From a checkpoint of a small transformer trained on Wikipedia.
Architecture: rotary positions, no biases in attention or MLP, untied embeddings, shifted keys, a norm on each head, value embeddings, hashed n-gram embeddings, LayerScale.
Training: a variant of Adam for these matrices, 7842 steps.
Each number is 50 + 10 x the weight over the matrix's rms, rounded and kept within 0 to 99. Layers, rows and columns count from 0.

# up: layer 20 MLP up, 832x320, rms 0.0344, rows 691-707, columns 0-63
# down: layer 20 MLP down (transposed), 832x320, rms 0.033, rows 691-706, columns 0-63
# gate: layer 20 MLP gate, 832x320, rms 0.0398, rows 692-707, columns 0-63
up691:53 40 48 41 60 52 42 51 44 49 46 52 40 43 55 45 62 60 39 44 46 53 61 64 66 59 46 63 63 62 44 63 54 43 57 53 40 53 44 54 60 74 48 46 52 62 53 49 53 57 57 47 50 48 52 43 51 39 53 47 37 39 48 58
down691:55 50 50 48 40 46 60 52 45 51 45 68 43 47 54 44 52 72 53 54 51 43 55 49 51 54 39 54 59 54 41 56 44 56 56 53 46 43 64 64 61 59 41 53 41 47 48 55 54 59 41 57 42 48 36 42 52 67 38 61 37 55 41 54
gate692:55 48 41 37 40 46 54 40 50 55 56 67 65 44 55 45 52 42 56 49 57 46 53 67 54 28 37 62 39 46 52 50 47 47 49 42 43 51 31 50 67 52 46 44 63 65 30 29 60 46 46 50 41 53 47 43 59 42 57 51 63 43 55 50
up692:50 50 65 42 38 40 33 42 44 50 60 61 34 51 55 55 62 36 63 55 70 38 41 46 30 54 58 51 55 49 50 54 49 53 64 41 39 41 48 50 56 61 36 70 53 61 43 54 59 70 32 59 55 34 51 57 27 51 50 57 65 38 45 47
down692:48 38 35 50 52 37 29 51 42 52 35 56 50 32 45 59 59 45 60 52 45 38 47 34 52 50 63 38 40 57 49 49 57 44 56 41 62 62 40 60 55 57 49 56 53 59 47 64 43 41 53 58 59 53 55 46 49 52 55 44 54 44 33 51
gate693:33 52 69 34 39 46 61 47 61 56 46 45 62 42 53 47 54 55 49 18 39 69 47 55 48 48 54 50 39 50 53 54 47 57 47 56 45 52 47 48 56 51 30 62 53 60 50 49 61 35 67 39 49 60 37 59 73 48 71 45 55 55 53 43
up693:40 55 57 57 38 56 54 41 39 63 56 62 60 57 67 60 48 55 61 54 60 44 54 47 61 46 52 58 57 50 39 52 64 36 58 48 47 37 60 56 56 72 48 64 33 41 52 49 54 34 60 57 49 32 69 40 65 44 55 37 30 59 41 48
down693:47 58 49 50 24 53 43 48 37 44 54 59 56 45 53 40 52 49 40 36 55 55 37 60 61 48 48 44 58 64 46 60 32 37 40 46 51 63 56 55 44 40 57 57 32 63 48 66 63 40 51 37 48 58 47 82 41 52 34 45 46 47 54 59
gate694:76 63 47 45 56 48 43 41 47 39 60 47 51 72 49 48 46 67 48 51 49 52 46 45 49 46 41 43 41 43 48 44 47 52 39 40 48 51 33 50 54 44 49 52 44 52 67 46 40 54 59 36 50 53 53 54 55 61 30 47 58 62 57 52
up694:45 46 57 63 49 58 58 73 59 54 55 40 38 41 57 38 50 53 59 52 37 29 49 41 68 56 32 58 44 50 48 51 56 59 48 48 46 54 46 62 56 58 55 62 60 64 51 35 44 53 49 45 59 50 58 68 66 53 47 42 74 54 48 47
down694:56 59 67 55 65 48 54 47 47 54 39 31 48 63 62 50 55 63 51 50 66 48 42 50 58 34 36 62 49 41 60 65 42 67 41 58 52 43 46 56 57 54 38 59 41 39 53 46 36 56 67 52 42 38 30 36 53 67 44 55 64 54 54 67
gate695:52 67 44 35 54 48 47 45 59 60 56 44 67 43 56 51 55 35 51 21 40 56 78 58 49 27 50 53 58 41 48 49 62 49 42 44 37 41 60 51 47 38 53 70 58 66 56 41 65 52 81 32 48 45 41 42 49 83 46 37 29 43 51 51
up695:54 61 47 51 45 53 48 32 52 48 42 58 63 51 57 49 42 52 33 61 77 53 47 69 54 32 43 61 58 44 52 49 43 51 43 45 37 65 44 27 45 58 45 65 51 55 51 41 72 54 71 52 41 43 65 32 44 54 31 56 42 57 53 56
down695:63 54 41 54 49 51 50 34 47 42 53 39 54 28 53 20 55 55 40 55 59 40 51 47 46 69 39 49 61 49 62 37 62 39 47 48 28 43 59 32 58 62 38 39 55 31 39 54 50 60 40 44 54 43 57 45 38 54 47 67 45 62 31 51
gate696:40 40 52 40 47 55 52 55 52 54 59 32 42 60 51 46 54 50 50 50 60 51 53 58 38 39 54 36 49 37 55 53 63 57 55 53 80 33 41 52 58 59 40 48 58 40 41 31 58 67 53 37 50 63 45 37 52 57 63 39 57 44 52 49
up696:57 53 66 52 49 32 59 53 52 74 36 70 60 42 54 53 56 37 53 52 57 48 52 32 42 58 43 52 57 58 41 40 52 27 50 51 50 76 63 57 48 57 50 58 57 35 59 57 41 34 50 53 50 53 42 53 42 52 42 40 43 52 55 47
down696:49 59 37 42 56 45 45 59 40 41 44 59 58 35 72 49 34 52 35 39 39 52 56 54 30 41 70 57 50 41 55 55 39 42 50 51 58 43 48 53 49 39 54 49 30 40 66 50 43 63 48 64 56 59 63 66 40 45 57 47 60 53 33 49
gate697:56 49 41 43 40 61 39 49 62 57 71 48 60 48 51 49 44 29 34 53 37 57 54 45 61 47 63 44 51 54 44 46 56 43 38 52 47 42 37 62 48 47 61 54 59 49 59 48 62 51 49 59 25 49 44 52 65 68 38 59 24 43 31 37
up697:67 32 41 54 40 67 40 47 49 51 57 43 54 29 54 61 38 23 42 62 64 48 33 59 59 55 80 43 59 59 52 35 47 50 37 47 42 40 50 44 49 43 50 37 47 62 50 56 59 38 42 49 51 57 40 43 62 45 58 52 51 50 49 62
down697:54 65 46 51 55 42 49 43 58 57 62 50 45 54 49 59 44 34 62 44 32 48 57 50 42 53 53 48 41 36 33 36 41 42 50 52 61 52 46 47 58 60 52 49 56 56 43 55 48 22 47 44 54 54 41 50 72 48 42 64 35 51 45 38
gate698:65 38 54 46 53 55 41 54 47 65 38 45 46 43 62 30 61 38 40 42 65 49 61 54 41 30 67 37 56 48 59 70 59 73 47 41 44 57 56 67 58 35 45 48 49 50 69 36 45 33 43 49 59 58 41 53 42 56 54 55 48 48 38 63
up698:49 49 39 57 66 58 52 49 46 50 53 37 52 55 51 68 71 60 61 44 67 63 52 55 50 52 45 54 40 38 45 52 45 55 56 75 48 36 44 49 34 62 48 47 53 59 42 46 48 39 34 53 50 56 61 40 41 45 57 51 43 37 47 51
down698:63 57 49 53 63 56 48 49 57 45 54 61 47 63 50 42 64 44 42 53 58 47 42 51 35 64 43 44 40 54 53 49 39 50 30 46 41 47 53 56 65 42 56 56 52 74 48 53 62 59 63 38 53 50 45 64 35 46 58 58 37 40 40 63
gate699:58 52 53 46 38 50 57 49 54 49 66 66 61 40 48 47 46 48 42 49 37 53 51 59 64 65 44 40 58 41 54 54 62 65 58 47 46 62 42 53 68 60 57 43 46 56 49 42 65 39 64 36 59 50 36 55 56 52 53 35 53 58 61 39
up699:41 43 48 56 54 45 61 61 57 54 56 52 60 56 44 44 39 54 42 47 38 52 47 39 70 43 39 58 45 53 28 44 67 52 48 61 34 74 41 44 52 62 49 67 54 51 43 56 51 34 50 45 45 47 34 53 53 45 56 44 48 43 61 51
down699:55 45 43 53 62 46 43 65 50 37 48 49 63 58 57 68 44 35 42 53 53 59 48 58 58 44 38 54 38 44 32 70 41 47 41 34 57 41 39 43 65 49 57 70 50 46 66 47 55 52 42 57 53 61 58 59 33 60 63 38 34 53 68 44
gate700:45 50 57 37 53 32 51 66 43 52 64 56 46 49 60 57 29 63 59 32 42 57 42 64 27 41 51 51 37 54 55 49 60 48 49 52 60 43 50 61 59 48 54 39 57 44 65 50 48 41 47 46 52 60 39 45 38 60 44 47 53 36 45 58
up700:69 41 46 47 54 49 51 51 38 47 60 49 33 58 53 53 35 57 31 52 50 64 45 61 35 54 57 50 49 44 47 50 61 51 43 47 67 61 47 54 62 44 55 67 32 45 65 44 46 67 44 38 36 37 40 45 46 48 52 49 72 49 54 44
down700:57 49 60 41 38 51 54 52 38 60 57 39 36 60 39 62 29 65 65 58 55 50 68 49 34 34 53 33 49 39 42 47 54 41 61 43 66 51 60 51 43 55 47 65 52 42 55 51 52 45 34 45 45 69 43 71 59 39 49 34 68 45 42 58
gate701:53 58 55 40 47 55 58 52 51 60 46 46 73 54 53 36 51 44 46 60 35 48 62 68 29 39 55 34 53 59 37 51 50 52 45 49 50 28 42 65 72 34 64 64 45 61 55 55 63 46 48 41 47 56 33 52 42 51 47 38 41 48 49 43
up701:64 57 48 61 47 58 43 56 69 48 49 69 48 55 48 64 64 57 40 52 69 50 55 41 57 51 58 40 31 37 55 53 53 39 52 52 49 62 56 51 38 52 42 59 41 43 38 57 56 33 55 45 53 44 54 50 57 73 44 52 64 58 46 29
down701:64 58 53 55 60 56 44 56 57 48 60 47 47 49 43 55 44 49 41 44 36 44 50 60 68 52 56 34 33 52 54 53 55 46 46 49 50 37 66 56 53 63 49 48 51 43 51 44 43 68 45 55 49 51 64 36 52 41 59 54 60 66 57 48
gate702:47 43 75 45 49 28 38 65 29 52 44 61 59 52 52 31 36 70 52 46 38 38 54 58 45 37 48 51 43 52 43 77 49 61 45 26 49 46 45 59 52 54 42 56 68 41 56 46 58 48 52 38 47 48 52 54 53 46 53 50 42 41 47 45
up702:22 36 45 60 44 57 53 57 62 35 33 48 51 48 47 55 32 27 29 41 39 48 47 51 46 45 63 56 49 61 36 34 55 49 47 38 59 50 47 39 39 44 56 39 48 58 34 58 49 49 72 38 46 48 38 49 45 51 60 37 54 69 28 48
down702:56 59 45 59 43 39 50 68 64 45 56 44 51 61 39 61 41 40 47 46 55 49 46 55 49 57 53 43 55 58 31 40 63 31 47 63 34 38 67 56 65 45 54 43 60 50 48 34 45 66 49 53 43 69 53 43 52 51 55 37 36 72 30 42
gate703:61 50 66 42 56 58 43 46 49 38 52 49 51 40 52 57 53 55 50 52 30 54 57 41 56 40 57 50 37 44 39 56 60 56 41 65 54 45 42 47 55 36 56 61 67 40 68 37 62 41 47 46 43 55 26 46 43 59 32 27 38 54 27 53
up703:55 46 42 47 37 57 44 42 34 55 34 53 67 48 64 46 51 47 36 38 49 40 67 42 46 78 60 42 58 26 46 46 55 52 56 53 67 36 31 60 55 42 40 48 41 63 55 57 37 41 63 59 52 50 43 60 48 48 39 46 49 44 57 41
down703:52 47 42 56 44 45 53 50 71 59 24 56 66 27 58 54 48 46 48 57 30 50 58 58 60 43 53 57 61 41 47 61 52 37 62 50 33 54 48 63 50 63 31 60 58 77 44 50 44 22 55 47 50 46 55 46 50 64 52 45 58 46 46 49
gate704:46 67 61 65 52 59 47 41 58 57 57 49 53 56 71 29 45 54 42 51 62 55 63 57 55 43 33 36 46 49 57 57 57 49 62 32 50 43 55 56 57 51 84 41 48 58 41 47 66 48 56 47 52 38 45 46 54 38 62 40 34 51 58 50
up704:57 50 34 31 33 65 48 55 51 33 26 55 46 49 43 47 51 45 60 45 41 43 50 52 49 47 48 52 38 51 51 56 46 29 40 55 33 46 36 51 43 54 51 53 50 48 51 44 58 55 31 49 34 45 67 54 45 49 46 59 63 44 52 57
down704:59 63 41 61 52 35 55 45 73 54 61 45 54 41 41 50 40 38 54 46 51 59 51 48 57 41 41 45 50 34 41 67 44 64 40 65 65 56 24 31 54 60 35 39 31 37 67 44 49 36 48 49 47 57 53 46 42 57 39 41 49 51 37 46
gate705:62 68 46 48 47 60 45 55 47 62 56 36 38 47 51 46 35 68 40 51 44 54 44 69 49 56 43 42 41 29 62 54 54 62 53 41 47 42 46 51 68 47 46 47 43 40 58 49 69 51 45 43 66 76 51 61 52 52 51 38 49 51 55 55
up705:37 34 38 48 65 52 44 40 45 41 49 61 58 37 55 56 65 38 53 43 34 47 59 45 48 53 45 55 59 54 42 51 54 60 45 48 50 50 43 65 45 62 41 55 60 59 62 61 50 50 47 45 61 56 55 55 48 56 50 48 53 35 63 44
down705:38 52 56 56 41 49 31 70 48 57 47 43 48 45 47 43 42 82 40 48 48 45 44 67 53 55 49 48 40 32 59 52 45 52 55 43 57 32 50 39 56 38 48 51 45 39 38 42 33 47 50 47 66 56 57 44 60 43 62 45 44 53 58 49
gate706:57 31 54 50 46 60 35 45 47 72 43 49 43 43 68 66 52 52 59 36 66 52 63 25 47 25 61 37 49 48 37 59 54 64 53 43 47 46 43 61 41 30 36 56 37 53 56 45 51 41 48 37 47 50 48 54 38 57 39 21 58 31 54 38
up706:64 55 39 40 53 32 52 51 42 29 54 47 59 56 49 54 45 52 64 56 47 68 43 47 44 56 54 59 61 61 51 47 59 51 40 65 53 67 39 64 58 61 63 79 50 51 56 66 39 44 52 61 61 55 62 53 53 42 61 47 58 60 52 60
down706:49 43 48 42 41 68 50 52 32 58 43 10 38 52 44 52 71 59 46 54 55 49 60 47 53 55 52 49 39 48 48 73 56 51 39 40 59 56 43 46 52 68 38 49 36 49 45 54 54 68 56 51 48 57 52 62 44 47 48 58 42 62 58 39
gate707:68 38 61 39 36 49 41 44 35 47 53 52 65 64 57 55 45 34 68 51 31 48 59 57 49 47 53 48 43 73 28 65 57 39 41 48 42 50 72 57 63 56 55 54 49 47 49 42 53 56 53 50 68 60 32 48 41 63 48 47 35 53 48 56
up707:53 50 64 31 35 61 37 63 50 44 38 41 55 51 58 51 63 42 57 47 62 47 45 56 45 58 47 52 48 52 40 42 49 68 29 58 60 50 48 35 60 54 25 58 58 59 64 65 53 65 44 23 62 55 39 44 53 55 54 54 39 50 44 58